Weights of a small transformer language model: RMSNorm before each block, 3962 steps.
Each number is 128 + 32 x the weight over its row's rms, rounded and kept within 0 to 255. Layers, rows and columns count from 0. Numbers have three digits each. The size before them is the row's rms in percent of the matrix's.

# layer 6 MLP down, 160x320, rms 0.0743, rows 0-87, columns 0-159
100:124175130126063083122141157115130054088084092181168105147110136112157131159073144127138049113106084079152123142084130184139086097127193111159167127137115168196148117141155112138183171047123127133089090097106106156152161121129083177117153102135157124195126101147157094118071086157145116150111192121131163108171140107085096140147112181137160124103116099177113139109139183095146166176082149162120065186051143109132164119085102070110104135103099153150118137115076123137090111170134082
098:131079093126052067132173144139124114104079107179185131143108070084104117172103046185126117113142151151105118105157159128154121102095135214148153165118132160161156116161122153107138136096133099129126177096155109146149101155118098163113146101183100141236170163109108069102110165133108142146125131152128173080082111069138112114161146075124109160105160113120147139174141092156180079137131155139143104170129081135141151127120130115115124113178111090151088169123160113068170151134174091
097:110157153040142103084163119140203140125083117120159118152121086142102078108157098167081174138130116125132164188154153134143143147150051065111161089159129114126092107138096038129122110079112154146120139139157081149149136111080101133140082118132096159097098150114132110077142090162099177097140137155105108112158153097147145148137144056168113099120087089166156135115090090095096173180138121169174183071107108179133071144088131051102091140051103160103135127108103183115139126097150158
095:113089100101111215112101172120108137094032122148168102099074169095144152136125162171152180147096119183142127171178064145116121117128133160086157078121124123074156101049072128142121115124147142104079123080143120234174147146097143092109126126124125141123138139135119134120150134198099165105151104155151082193137158149158106075104153086141154151108140141133152108092122097129158091075120138136118120114159101123151182202108130089120151083134144126133151092087105150112115053156150082
104:220097125138182141119160170159117119098109176152148125121143086119091117113163076164076126173156144078141157137125117084158111126113099143126134140128115124187121158067148113119090118097157114179155153149148099194132057100112148130135107127150135115103218167118105104157126123131101106138167124169152127221173088166075140127154134133102101154069146156132150080101148126161127154058111176132169111131190163113111135139051122150158172106148083139125168137168124094120134103117173151
107:139169123124142136127132100116161143182123086141100181089140112058074128124191124162073156100092142086090142120128155105164106060097122086129155178133106082147151144139106143078142143141143096189090127099094153085117173173132117102127110110139114113164134088103180093180079147124112083143106072047158178179131084144089150171094099139124170136093098114125113132172120154207145133121112094152086092135118140119110169152215134130112200181102151149100145137074136132120190147146117137
101:147153119101098125111117136060188090144090071111163136108087147087132138162183067103167120136165133086114070146161104104174165106138179135123062129145075156136071054154115116128162118140155151122069124158161119118117151182143118120182173119114191133143082160114122139116104145115133125159205100111125081179158107103185166143098128118102162136150184132190174197102165159093131113177142185116134177109182111089127100148189170146103152161119124145129142174094135124194106121130135100
096:143138137130125213102181152109164124148164157141207074130117083129147145146141131080144140140079095157144084104163174111082126122126116109106128092145143099114133137090152151148167123069114092175114117141146072108137094118142093137121154137129150153120077138129220082049179128114099130145175147105113187146145119128210157104097148215130083086079079191161126152152110176120147123104123076142114126131134082115168132146141131116115238073134109091126119106168123135142167105137153194
104:170156138185152127127083097136154088104143060159143123122161149193081110165086114155180096164134122109099119119173056120045146166085142105109180146118140105140135109076157139133156147146083118158115173108081191195148094154150054116128154132157133158133103157124169075147142088162078087132071087122143141112126161079122157129143157100135156162142125143128161114139126155114166141159092108115130102116183169106145138113170122169151119085110123135130096183145131113133102121142104112
095:092133129059063137123127097118109103086102106060149186102116103158182084111155126132137145159139109102135187066086128117163157093132081108075058120137121116069109126132153087111229074159134081102109106116147115133102167143145144077157146190129080094086088071157124145130146127179123130113120137127131095122155116118160088163080006098120136153206137098114139152116128116142090086149120125065103148141180177169119092164101146128066113144058078136102116108120119180169138112135119159
101:120115126080142101142139174143191149118090124196170091125107152157137093128143109190139096150130068118132085105093130126111122184151129130156131143091176128180129091151092128079056176105175109138166094134201101128096157151143105161145100130120130160157080167118163100175123152111139154174114109186152131143080133155134095105109119121191122050113114142116158154084137142084088142118136081088088139157090131110110178163104152158171187130109160099127142160195186118080146095157089103
099:136109110158102146119161083108127067073105137105148136132106169079161147115113148077124102160086170137137099082157121130094125122142137135053104092155099154169115172150104111114128092137179106041174132144103197109074144156140088140156073139138103190155113099103189118104203118104114107131137112099158112158173083140094120125112150122123141106152150112172144131085154101129123147097154172106125089102201127048090194067050138120192110156137046109090172117135156110185125162128150190
101:153134140092098143095092119105130138119090105137099104109108084106088139109144154143098161113084147230086136143116137106143102075141189154164154086124134150135110128146155163088104117109237119119149103133152081097093124139185119090150121128126135127139101208144137103153159142128154088120145135152140172088086196126059129115135142084141185048141105204105129098091162086152165151155164094112157129174124103131122126135022129113118165119103080115079181140100172133117086074136120155
085:120138117088145109134105135078124138085141136072138143109184145184094104141145167163131126137054091128137140094127114150103157173144130135111134120108148106087098111114130078110108134149095120187117137131145140109151054120162168076078064139157113145117173139088156164172158143096084104120131185159146098087128146132189126121143144095157115077146071084134128107114147107133135152151149092108100165088119137123076123088099154101124204181199117179080141165163108190156178149091078147
094:075160133133091059083093133152126117131159133118125093114050113130156098103089144172112176142111133195114126090090147077087152120117143165136134144104100112115148062129135139079073139100161071204040150123080117144128151059146160156150138142189094107123171149077096101136151155102182136122114031170147138116100133091127111096137097154117144146178111134121120111077160127073108128189155133157091090118145161105158076053146170170124143105091173148095154185084096106148132149083151148
096:157125148123122148108141143089145166105135059146116152136091147182210169093169129096097183134154122076131083150150118073109193086097111104097218106136145136127120113110171124167114102141165163147162126138163144162117155125152116171117100090096148144099137157186123119141107056121074095160073114143127076086123093090126147141109105128171162095137100145133126187143148127140121168191178136118107138139194119142167117156171093119174119171159091126133174122161178175121138109136109097
091:125111159151147116097129110097112098036168214076059140091113075159114086132134150140085102152104108085150126167166089135165149110170189130116115135145155153139089113138116168145136211108166162160142102078143187133120114116181115124075099105113115043112138110109114104074127138141118118186131109142156138103153143117108131079173117095064125140144163087107134139161159154129079106154135092189107135110141144143125156081085124134162125148104090149098112140122134140182143120126111159
101:117113164050122106067150137119091098126180172155135173128143122112144138162059053117156143146139131192150105156125170120089173106150196101083152185106114154137140107156138158142112188120114097219050158162100064118092121101143099163151136127156133137163108154218078153086098094109114100107126156181152145116098177121169110123116110161175126120094121112149117155113160146154143172148172128123160110161045117156112149103073088148146133132131079105146188103110178167159148095129161126
093:194170172172113151126130106106180113082128110105127060144172115105133150118091155123167120093177175128119181087113144183078146119178136066140108078160102131062057040169157147150173106090110160146122118099144122170137102101117065148153211110116167089113115150130075124092106130168153119184129101162064185199120107120115149123112166139131139122158112071142166142123165173183104098108128135128135153191133078113146114099115133139106105165117139081100095164166157079117136130150130168
107:146148152217205115092194134106129108129114141180138137164146138157134136104102142116139100102103097154160126105139092122196150182136152084162128137182109107154114119106114158123203093125090148147083063110110137106085201143153168143120152128134135179128140141127184155111200101076133139131076106141098122179136113146153091108162074155102155121122073120150154100115145162162131134143128099181115081206150144145159161084185122150108112119113128156175123105114116104165164145180130118
095:086141200216136157109155104143185109088205122092085119125108114138123149047124178126123118138126179094113111122127132095083067102122060119154172116101121156162084163130136113117098151127071133083183145184138175169089174096154122165140133068116156140176106146110122114107109095105123123168138111083170072146141097096089112164108079159116041107111155106149101147157123076107165124080157093123166117111114095105094122110134096083164125093122165030111129172122191155138140086149103120
096:152148153170142142144084120121063202160110144121158118101039071165079105130148168178141098151146077116120153150149126104100149114117124133109137111130126113130112148139156134210148100079142128101095112116110115052102115115069126147127150093180108102130137132173103107113132168095092138147135119077151079129116110137156095066181157152077130101100131059055203137053083129144124094093142085102154090136034154100073102181153134084143096129081098150105144135122147137119109141090158130
176:180145124201082130075111214117110123133160162145142155122105150144165134151127159116055107147190065127082125171088136091136100103083151117157094149101140111101131071128099151110132129156155131146077156116080123140073168160151161082183103111073178098171159046189145103094079091114141126094093134119154131110069156136125095122154157108150145141132149203077150120176143068150241185114141154095086128113133123125132146108151087148104132134106121119106143168128098100085171147139147101
094:173101103106145104124156105118116157172121089093099158100178112134122119092154122128141135080135139102168154112130081083131180105153126155157091121108104192109118051140179136139095109079150097101173127155136148152173132020156073048168137121112098203181141150166117081151119172153157140088167125131100141096121137163131129197115095127117088131084068140161108105115076134110094094117076114160138116170103170036170122069121142059152071069146153151086065142173073153143111144132108108
094:145135098137102155073119159152120140125153160152125105190206114136092133056102139116110112106159190153135140149137122123158179140115127117119139180108068087141076155100133134148140087113104122085081119128135136149189104168109167165097149097093139149154064096164170138132090077132170188130158179136076133123111086086135169195128096146155098143089193111173049210101137136109118128111136161158143198169121104134150134059084123123135132092078137117088128130091131149112120105101076095
100:131109145063215179200128083131138098096171178143110160135177097118130151137096130137098111188117113133081144101085100115152090132116110129203128167123147181119117126153098144109118118102132067063145090107160108153139134069129137086103078112103094121106089133125129191116123141174146140095121127124142114186115198124085101130105168148122125159132162167106138144139105153162130187137128113178137088189138172149193078156152127124183084168181110083165154129128091097123160094176187157
100:179178177152152088107146120143134070165138143180193107170134110160148161082117117163173156115150112075106133134167152121155147136062065105061129082169177183167161117128157167067116162212079097145140130158149072108124153149186120108063148117124101161137146098131155125157124109062148101134171110150072160202120093170131122117163164143133132114118151137125153145101134132107088090091125083142113143095164106116105097141099112134145112123152119191092095101070096136143110134069143177
106:106142121128136140082106061070153104162090115083067101079132165142072110144138149067118108075155131201138143111114112064115093157167088160144129133067179108167110128169198083131047074142138152049107127118170080169094142165094126116128102082095125115074093139117096127106093112140123156114136151134121106108153121109123126138109092139108099159154151219145136107117133105175152136143135173099192132097130090046134132081113152132114198137101129117134137102146099053114133089115099119
092:106113102103146163152100115090153079106201129142150151160047122157102167145112127117109105109139102132176065097096212130105118171184101133111184156096105214146156165162070124084089163059079092105140143126125112098130141118091137156136128181128172098126197167160160107113146123184183130177102107128158094205107108118143117135157119107172101116181111133136131188155123130182152134171105194128088085121138152134151169127122131168106068159128135131118119142094077091094125101129132132
093:173099132135151140137157145149088138102120148146172122192174122160131151107096107118132152158121096096107185177167165144124122157102156125132080135144100130116159184073179151081219134156133128118174128080108150121148119131112140166196112121149164249121127158079089102154172039186124141185136179165091157062155151136141096109111107112170102203104162118083147116112142123130132112174107123154143178093101135091186136088127115145161137076124127162154161136156171121122113121136159137
093:127096170087099155162167091086165122138146128119111106092100133168166086156125059112114134166236130124103146142150115139114177125162156148105106147100229095125099113118102102122157109144113112093181179119129159169070140147139150120142093132122191133077143103093148155106110105136208169176106166108116159127184135136091086117062158169129151130148144101162196164066129103112193149126129108128157117180097164143171109122076072107081149146097129110112088103138101140177145096111100155
101:137135132041176094128205125103191154045059176136147113113159132133084110179114137112151104107141117114134131116166139136089119118179116165116214158118072147129142129144108095098142109104107116116159105098151105125118172187143143117132130127102147159131094150101115148127180184143130145111146093152159070067087147130083123166124175081126186138132152148125122129144131149071144138131090100146118177079133128137101159106044160129108135145133124111154182114146104133135106137138141106
094:135195092123051084100077099117166119154131114094119103087087157175097140108113183092132132148110122124163138128120153155137111108112121108099130142181117123128157145205152143163116138124194175200131130102150133150133082110153115102123124176088108074079149169083170069131099136116170095121201128174082119170076152143119169148195119158144162112114125142101166151170105112148105131136157083079136151134135123086152196170115185073111177153114114154057157174133131079149133083126135149
111:097118150156084136087152071092188044155151099080134132152147068092072151103106087086162149156109113160156101100189088131082122148212099159127121138120107076128140159137152143147109123164147136113120148139121113146121124130084157185109174123147149107099123103102091094129129156133144118193110105099123126109143061114148109109128186229146152181136117130114028123114112108142174149115167159126201144121128111098130094162107124110124133066102127179150102086156093084163134108110170152
102:070150173127123113164104084126064125164202100131109145085147073169114172112152130150115126109148127224122139123087095101160133169072128134142194105105087113102095132103111180181132086090118118147193141166101222133137140067150106156115073169083138157067097087166126106123163134137150189125137147109106130193105101128150140125112163180128139142142142124098111158074184161126121170082159119057145163173213113150136109183114127081070082171112173065162165081166143131135115151130136126
098:180106140067121102065140136111115123124132090105176174186143079034169083118139110144092062139187140118128138115137144154056127123133100079101136083147110071171137146152167121140120154129149140126125149161101164113136166133053139152133124134137122098138130149168065067130164111177101075168151149073101122152152088133122211151126162139130122075069110164144155090187083104071133160181200139116083101096079100162136090112084166117118192112143153135164123110069102120110096176084095149
084:180160171062116093193188108151056186156119127069023145131128155077132154059087107114082110188124094121129110130125130123168134084170205128132139139122156174103128123113167114159135081165156100124072157110066111131080116108172126135120089119153205113110206149158154134113116143147077115135100120190148143104091079122109077140170116144177154056118091143130061148083109141107126125141134153108171157175179142142138163124146101169154137149146128140098150140083127146122135112072166136
089:125064149113148176154113147124093106163131113176126118158168119094114164150114090102138120126086093156163105088163174137166195129185125147150115163203045117147196161134103136121150138189144145120065194120082175133203165133134151185148059108136126089121111074115142182164094175152126094166156133158133103148123117142160151104129150109092185121128157119143151138124092171113129126159158134111163116149226086168138106143150093124144125144163103121130119112092142127225060106148122123
106:144086085141159136167166140134063125126141092126134123166081169092131082175071135098143162084140126137182076057120057127136204125132145123112101146138161099147126083134158125181125183127139158070178068153113143162168189139142133188111193095122150157098142102141100117099102167133179116121139200099106113175135147194137195123145154150147147107100202072081167148136175106084140096183107139107158133114166113128181123156171058236146111164084175100093095103114088149105095172120125129
093:150095098135179180080116158112089097093117082122102145172168123105123178200101094082125085168112086073146156190130128177159206205068122126190113139144121109124128130170111155076175200098130128169133076126139074163139091161083165132103145163135143212142133131069133101134139178178159139123147136098136139150132165076169130166102169139184127138125101045128216112103149109116102082059157118158147084165174065113148074138178176130097194109113192140138128189085161118170129150097140132
101:172163139128133086120123104153128133120047121101124147106102128094126123106122084176143190082170187118098090082073195146125185185144191081057119143141141123160131113181118094115099105088104171120158117139088144081115147160084130114134132111109154118125109147132089141106091151116125126104089085155114145120139142153102123143039112129146113109143157136131112133169073136082140106128130163163201120084145125120089144119093074135105214141129141123087049145131089111028187069167096135
097:095128151144139125164084116112147128115144060127108145166153100126113116112121103152159176104114109112138127098145130158078068118110184092104117124161138169137118088132127131097120107188143151124129125151134134141107189144144099132156119201142167130152082123167171108107119148128128185132160112105091157062134063112087139080095112146129051066163132145117174144120119116167153108131144156125087161170084112118163108191165117063155118109196128153075100141184132072150149147147093164
099:117194155084078126122122115087134087122133084111179154117083121112151115140132090183118169046107135149189091150155096151143125126126172142130082119168166141121130131066135136190094091145112173082118059177147123118128187104148156142188098138103095093167143137129143170109159135106112190120119151105137129118095102115147097117093116198111130135107130147153060095105142161153131136181123126132171132148105090093104120142151111144171105138119134110118131068179128151142133146128090090
107:114145147185126129145172177128139102169141110157116091140162189146166159086149097171091107103195081101111075183146075161168136115155139137139173108127163164189141119090173117133110169063132078084110156093105119099120172106088085103151074152150108119096168154108114102141120171123092110168115088134150113119125100132142092080156145148152140125124188164142096108109164142126088107114070148134146137132098100115143099085205103152185103201123131095159153134139149158118060124067106122
102:105179122087124106064097206107103082134102110133135171112166182140123166102141149075091131148164142103147142105165138198119144135167132141169111094114080119168098143103089065163139087141172200122092129085148157085167179128170079120107123089120145125170134121152153168092094084161101090167139155132145110165117155100123149110142204113103176107114149081068144129113152136121106124131149114120151166139132079177164072205129147140188083122102135109111139157158139089084113128137160074
098:103128102171105082113091079126112163101143143115098112077136134160127113155123095124095145128155170113142164065124115160150136118136125181114079141161046142175170116155100106117138131139119149153162134136152130151150087099165053201150164122100148081122073089166064151110119073117154188171163124166118157140152112111117095125119112133135112128177146108105120136137142164176101173088121134115130143163087159144140125115128126160111131145102079165111158141124102147122062052097108130
093:058089096120145087116109120075111140148175082185136149085177099167147091132077139172084161084142105164165159145132128129112109099045125122139071133132142080099160123143100134142105118170119172140153132145120111140135073132098158186129154102136149142150145102145124104144103164160145159151087111124124177122096161129161152162127159175182106210166109117166135109145094163173177126129131122185175152162087148129157105171084144116153137151133133178163120121141100101085136145135191143
108:127150160111172126048118171094168099129107136100133143175171113109096129102138080082110136164122136146136140178070130090114171102155087095072130117165138112155081167158079129096079119107135123102136144128124173104098093158061140165100062147149022155097108096145154153152097067099092124175102173130129117111109146140129120080137145144120168108111219136115091045121189115103118117141187130174119101154112136144130088124144105174161174115186176146085082153147094158138040161119107165
096:156187146116092142155102127149147213124107118114132121159145155140088144210184100147061105118146096122118180105136140157152137165086116151106131142134145135108147081108074146124185162117147174139098126186113126109160149161125147111150139111126132109163162054175169156102168116166134163097089143093110125107091141186121138090160074112113088119177109122121085171108174193128104138177166161141150112124092126108128132136179152122150099103145161174136151114126046108190158159143139159
104:131109148101170165048172096157138193108094139138090114119117139064104086079126150113156145167166152126153162088144179125128126083121113109093124105118132151136104129129121101138120122100134108110132127173109101080114113150143144096077100154077096104147118110127192109172090127051110125103159136168146168137140145171100133063159088142165097091126182148131168140122112104122116127121110129134180093149094173130119147137100132142153132150170113205142199123123134157121135097178123161
099:090150116083105151154127097116106177133079180137099084140155103135111090149126139159120153168101120132120129147155094114134118137135097079122166135068087130117140133092118118112101107087094124100098097130138058171152167122172138071134131095118182090115141098130116130159094140163123142097138128127171086103158072105099127147094086113120226128156141161149061140139134089095185154070189139089162166064122088083103127088118214196100115100121178152122154152147156142159094059142140104
106:119113065127172118134099150110132125141134119120132118155113088162087150140177157130147095117085174133076076131130074106146070108145209125076148149142111074177065169104126097155062137131137114049117186165128102110090105158172078130112172080137094183082131092101158103163143093108157127154107165090121093110135165143119113086202153106169096137109097072165169142112137125118112148149144135134161174131088083109097132134106164134159166122107129154107127110111099094140122120115115153
098:131164122126135121141132170136101172127108112148094117122057124158078068078094144101132115168111102174163093181127142112070114145063148140105144099109142164107149180126127156092113142100107126142128150138180130100153083155167097132083063127123164173129126140144123140118131105125067087111148077107096158046100099185117118133072141147140085154209135190153153085129210102140141181134141113115145127135116130107155178124053153093170148132060117155127067134137118127095126122144127114
155:070147092129108095099156143160104115133145111051159164102126125074106144118143164112135115126136168098150128117139084113130116146132100110127100117255094090149104161180120126145100111120103150063121111145194125090147129087152147182142155149132176083110116124099110147070126142119086127202102094096140178148140075063160117103134122126082113123088147091156084178180123181076056148137102052118112102125183114093087135137156156019134128159123113132153153094157131104164122131069171199
096:139146165176203210069133101114134154158112153121090168125116172097099104150056122147145094110117127109176128158102116092059140097154123142120127139155115107098145157074102048080122118097116134101173142067130084171148113111106082143056091136127155180115123126110191122136136178120114125165090144140143105120143109104097152099123084103173091123202138153160137086111138130156168162093125103128188069162131170139187110131118183124154169112181091175136131148126152096068169120130113128
095:082179117138105123092133128139138057157172127163111155157168111099109000154108100157115164086121082115104105147100156138075087112133101150145113094102211140154160135155158118193119145140157148111136106161124195082114102082139147108111149163131093118123107132121135146167190127130070149057108176139099148120176110196143143151143074112173128165171076112104034141100101104152081140094123147163124126105123114097140131102099123159142084141113096128135117116078152093101092076139086109
104:206126160116164139176149104163150123108138116156136129149112193085110061132162166161104181092097083170147063086164099120151118150074153129171113136155179145118165108125139136130124127088176137190136104127132149141115163079159114123122109143175138109163081105159093125136118112133093162152108136138149125152145150124135093175152123152186125155161144133138073123124094150071124094143093148136040149135118051122127150153107109132137067043172179138114134090178116176186159168170129117
094:118147152121122108197168107119149177090170115150095138121148129111114119096081146106177119090108153149167129092125099139162101188124134100211157075107121127133161097121092097144106132148054120232139141126148135151124076112109106157145098191142132092161092120101160132120139174095147121156139118127104142154146084179154137134154134131149142122090081108078157066122125147177155120080070150118184114140169185094135162136026123127071075139103160165138131169103102131113126110032126151
096:080049128150179138162121105145172097104154110163103127113121107099165043086213149149131144117109114148074142141122134174113107125141146061131126144137152057117083130128149132109103125087124108217148154049110098089123136116151093130117121108142132167130133159141114159119087090168126134118149125137124141182184180144149141115127132089137110130144125132128174140176084130188116187159088121122110055152133152156068133151117067088155158161145156185139097163183126123152139140176186136
096:072134152145138131157117105175063076159122095131036088167120144113133139107215072121133173139158130129088128095088103143128133180128141083120083201140114089154123119100114148157172097065140156084166142139107155108133118186146142115119108087121111137159156088114111099158092130126137104147104120138160117148118120079155176107176113091128097126130190099167122129157117153148144144119146141129120113120130088106068182096132135119109131112128154139113160150162089166118157111124149152
095:113110127120190116114091134158057095147118141115149134120125157113117164121153118069071153164166066161057087105116130126128166095167139138110091100170107148117150129165134090119116152183101165197118112174099157098174192157148116165140101087163092067137126129162199157122106135136137120157172097129167174139073157107112130084146125115158154139170161079112098118106059123165132104123123075123128100177118098087084120071108077100126107150158095117057140093088112124062102130131088127
108:145153146127091112088101105122186128100164110120151110134161146139128188042113136108185182143099143117068070185130146176095176091125129139094084109143093084151141132152177140136078086076135214136078116121142164092169115171143093131164129168109074107113083156105126129117135056147125126152102090170156125109153215167144172157077149109144135114145149115185139122096182113068129133129120113110111149098152095129063157118105129116149106135183135136075158117173151124128101171184053116
088:116140081112114069076103109109099091138143140092135175091147105122117138136112140172121099097094112159121095143101192140133143145165077094190150066129149147112084167129163171109096136188152120176135121136127162135117120136113146130120123041157137166090101108145123134158070153148080163132167164125174102122095139096187118105088128138178111195179060100140069134153150098145119072142129128136137105147167116150129129117173165155155037160133125131112110178105185177115149106159095109
090:145093124116134094158141154127114168090193141099117122099141140108107084158189129096084092161165125117140088095138168105149164127220122144161181161164103139120187142124155134113124146150064130207128131172152095112084066088095105156160099103144171076129116139129127142113085141113135069147165117120100135184080087082079169138185152208132180171117099125081166152148120158153107209090171159119181100139093116084110134136113158124111147161150082146101122098059135135151144085109098176
101:122137161179112135126107145099100135122084101159130165146146117128146105073139132139171160106171088188081098160157176116104092165166101095091150090164107130099151105097123171075157134165155100098150179092108161096164116116173125152168096159137156155131131075038110157068132084128132170115109147149122128106167113113133155109111177170151122157161107100120083170053138119105154096048097118155123136108105118101137107146173096125134106140125195099131101133126096099103049132081140154
109:150176175160097160161190170099142179157059167143110068185116150143077102105055110105137123119116103105162082084128114107109110098080146158120167141095173069167141196099110130101137129112179176113112098137144141130166176100151145208124071186112078156075140113124135146054124154105142104127123124176135092106125100147145132093125145110143115146121118143117194098088175128131178147138180078141124149059092151128112157144096098142181105150092091110124102125104174156167097113088167154
118:112157101098147119162148101110128132128151146114155079181090220199100034126085124158135189184090087116102129186134126102098151156091180121117137157164096146087111100137132133129077117093141124102118169115111130170102163157094135148243082100202058084149117158124077187079131119181137084191142103119136155139134115184107171060160132124117153105134050058119119135171134152164161072118112107133172071111113141149157144144125131168184172126170102144072123127139094122147083134166123127
099:113123108180155157133111148171133132118127091155037149114196112120151139119152106113111112134113147109073134178118143113124125088133135132110153170121103121102122152047154072161092162132100109154169151096092105120102120139112135181134110074157139139117159121100104124089148090107140154108127172197109109079146138137120095136152120132116159125161101108136150108132154161071152106178142147184195173085115081074118145112212114092184208116139110058173098130108113113137150149099163105
102:131163146113123143139139103105141162140141131127102135135158063133088153128112130061127125068149131119130106085109175146133151158132082114059088118040131115109096126178096115174112130121136131162104132130118104102131088105109145137136058152101136160112154169145100130080136118092108134081115125157103109132116132138164177146146123183180130144120157170161083148157104138140132153139163123130146114107149120061082151115106132117088127187180128143104107089228122153105141147094113138
104:165077127147102185103116134158156158091134116158155143103133169143193109206180176150124141076141127167082150084139132115114138151142169106107130170115155113137134139163154104108129126142138090151098144097100156105099096197125120124206058175140091127134156100126117136179102221074117157167092072150135084134130143143167149127150128193130161142126133100111176123138115078113110170144192108143040107158119142096178126120172084152092120137149108049073158132109162143150128157214123074
099:206112195148135141159112151140134100151092121146118151129110068140104124111073127128118161184163156116156162121111093162192074124209125091148117103082151151105167116148156151088198103134102104115118158139130146147131131126137156074132164160139112108170196136092101098137143133160131185076103078177092092119130085175138186161115122127106110070114072130128074153135120111128188162144071134163102117194103101104134148081083095136142125098104068112136121127173127188105127090153120196
094:114110107207179146222154116169140138065095150169125097193131124122157129112126121111169110110156106081121112199091147158171134097073112082139112129110102127153145103119131141147152077149118107181148105089132122096137114156154189106185135153149137143098152114074154132132130173096048078080130172138153162164097149137139154095130151146146064135095132162191103115196094128138092107140203109106151148135114157085055137128101150120154181075099123099119103160150149168124174081151113191
096:128117118032134122161183124124098173147169154100079167140096154145129112115096140138116145073080175100132130130173161126094127042119114233088151111104129124098133127186104178084109141101118110109086080118113120156138027105169104109087126108157134111145144162092177147142163150140170151117124132144186170118120143091112160084148167102134122104102087128139122101183046141142154089137115096148156084152091129143092057144107121115126127118105176135196176122110141096164186130102108185
097:110106149100145119169138122082138092085104135115070150113184069139113147117094175133097110226110177156172101117140127064153114138172144172163140108098144144124111111144096090173125102152139107033125104143131113122133115086199065144115136106107125126107157138091109128178131144149137156129086116182116138113088150145234105109135087083149124138140108097092185089108135147169114123093180081127110132110121163155141167150101147142157186115137117127082127127157173100141122138086135063
098:098137135104110075165171149079080083150119092101166113139125114149162094107177153131198171139141132151137151085121100167107125115141132174150136115176120161072089103102060100127122096077039184122154201127129102148140172084138104114133126127147092172092091108158107106115127125113071125162099114191073081128087129185163129170209165116121146166131113076171172168112115155109137064138066139095087090065146159146171132118123148115136119147139120104124148166138101192106107071194101110
108:081131092129118148168149167133083095106076116117150117151116152111139172141134128148143167142193138183110182186124133114155157138099132113081179101138062115087114216169071147096093157161141137145136213114146163123160106114087120074135065150166078160099106144124093136175132167177163102145122133153147078152133106144165137120192159120064159096111136144093081076143163138099138167131105156109131102134120143140199143154140168127162118152129105112191139196067161140122137102110101178
098:129082121159103115096132144163075114140127146160131088107089103146050093152141100137196099187121108080168137118137184153127124136116155178132130157095144098102134092125152118159068188107149092088208113146173139100122169104171127109092148153111084120107124085102156158209043160118087092121133148138139118148138143095133114121138098059174143181172095070168110209086087084152103133107138136118152112096113104111078084167186111108140119075214138118126082115140190132096160096194121129
098:095125150100121151115198120125165161165109113127115126104138129133100101099174111099092103169125190098096111196163141141162142158180134079160163104149154202122135144046151190122113113181170177145157146178148134156125133113114142116164147105103101124140180125058134148162122101128086047183154141174101135091087136152109160098124088140108108109119073077135158134143093151115127110109100107132085126159110081133154112148212089142138166083157149149154107175145077149141129124101158136
096:124127147126160071140146128077096114110090148113129102108137139149120150111168124116130123139127098044144094099103199116142118086131166156160109098093112142113168147183131131188137103145121154135216132205109188153126090162115114116125157184101107097096128084113126076127127131185175167094142125095120154147112187170139112109128127173141125127127119124095086187171100111167115112120153161108094069198138111079068146152175146115083109176118093120170125087195146093117099164137091184
102:130180136110150118071122081137119066163164117167092069176097099115134138149100102162152088089145157110134142143128132104088160165123116166154095166140147106171117092178150145152169154138114116109089027130145091130140111074142088117102120104119124104126127107103155236120096111122120095130115073135155138154136194070112152102056129063172131138098149131142161094097151106130130155135184099073065098151119156091120193112117142178102084104171107112129098115144142138105116116133160159
092:130113146207155065109191117102124143102082081167153100126171094119139163172090112150145164166140161135153117202109126151118101145146128203147123144168172134121110108084119098141105136169139096119152110142105118107102126152145123112140100220096123046151198101147096122151088200174108068092084080139139173135109123171148121138182122091102090119132118175190083131144120105177151161179135131127098126108145094118149154121084122152127143081208110120110080134105111131153137134120117135
094:068082163122145106095108064129153102131135107131146127087153143129114101150108118085119155136153127132138133092068084146141083154146077130101074153134098197059134083059153077122121139113095148138116124149130135103147133079129155158066163167093110128109130111117171179088146058144128084163114160091125184101154114139102150109090123124099103158146053127139096134151161163085161118180129163144124126173151094111124136120122143101094090134133177130072113085120156089144135074122071134
101:110154122156114112100096190143153108143175111148132128154133105106173097172133099117110189170178101160106130146133170138137118099168103076113091139146117098107160164063136122155169136135092064116136111070118177137130119156117162114167141141124049158110109163127127105127140134106165116137138160138140089159117171065195140052117127152050167108086194106157162173103100144137132192184153109103077110165161099153164087126133110073150133127102183119126165103073121087148155118132098190
099:111085129047150140172101071101135124163128074093091077154140105098108125133087086110111144159187094097124076157142101151144152143138150142166120116119140122139105116121117122156198127121145211139076137080121149147067129179120117141089168172121146097112065131126126156121131100116104087108134124126221104143061131138151186103107127134079128119140116112091104151106128140141129160138116148140223057127143147135122181171116122161092095159174118078154183101102140116107140094091089131
112:075164169055159117085098154129111112095146143158087141131145105090114177108178036120111157150043064064110149140069069122158112160112170116097112155130119142096121134054113106066124134162116123152080145161063088081147102157115171137075060115158134091120157101096124127127145118162161147177119107131095143187132105093156171136103141102102093159096085119175097105081130204117110084167144108177138087136165101087132081125202090110147144083156074169111122101117082094146096135142120127
095:103149093147133123098092142169095106098081141132109132113084099114133124169181100105098130127141121145104151113146134109133099149139126079128080104120119121190146123196198099077114192117090120127091149127110100023112067194047100132100152157102121141120157118128123158078182073109132179123081135111130121118134121111177209158140130151137126090112176088140119173101146139101137147126106146119146126168139113183077075111120089087155191195152090126096108175145157097132137152127081150
101:112128068127120126127145159173148148147143088145150168117108114183132145129136162095119099134168133085092138086106106126139127100146149103122103110175109097080092192085110137107104164134109121124158120157082106178121100099159102148135133091167091076124141158100095103071176135091056114211072106209131134147110151135109152156169082096029143074126069151166163162195189154112152157164158151140135114142087131160127163133127172149056093148120158142091081104080131153074148125128118141
107:108124140178159124202151090104177169152095116075137180161117136141168122137107159146119132156144143184123091143102031111055105175131113147073115115142118164142128111100123166160144088126153125167164123076093127056104118100161139147157161164160098146116137120101148075169139088156103101127110137116129123067122114156119134133119144083113155136154174129146091126209132153117167141195104123160094135096174158135089147094131142156161114112145148148167190085068155067098135220095114119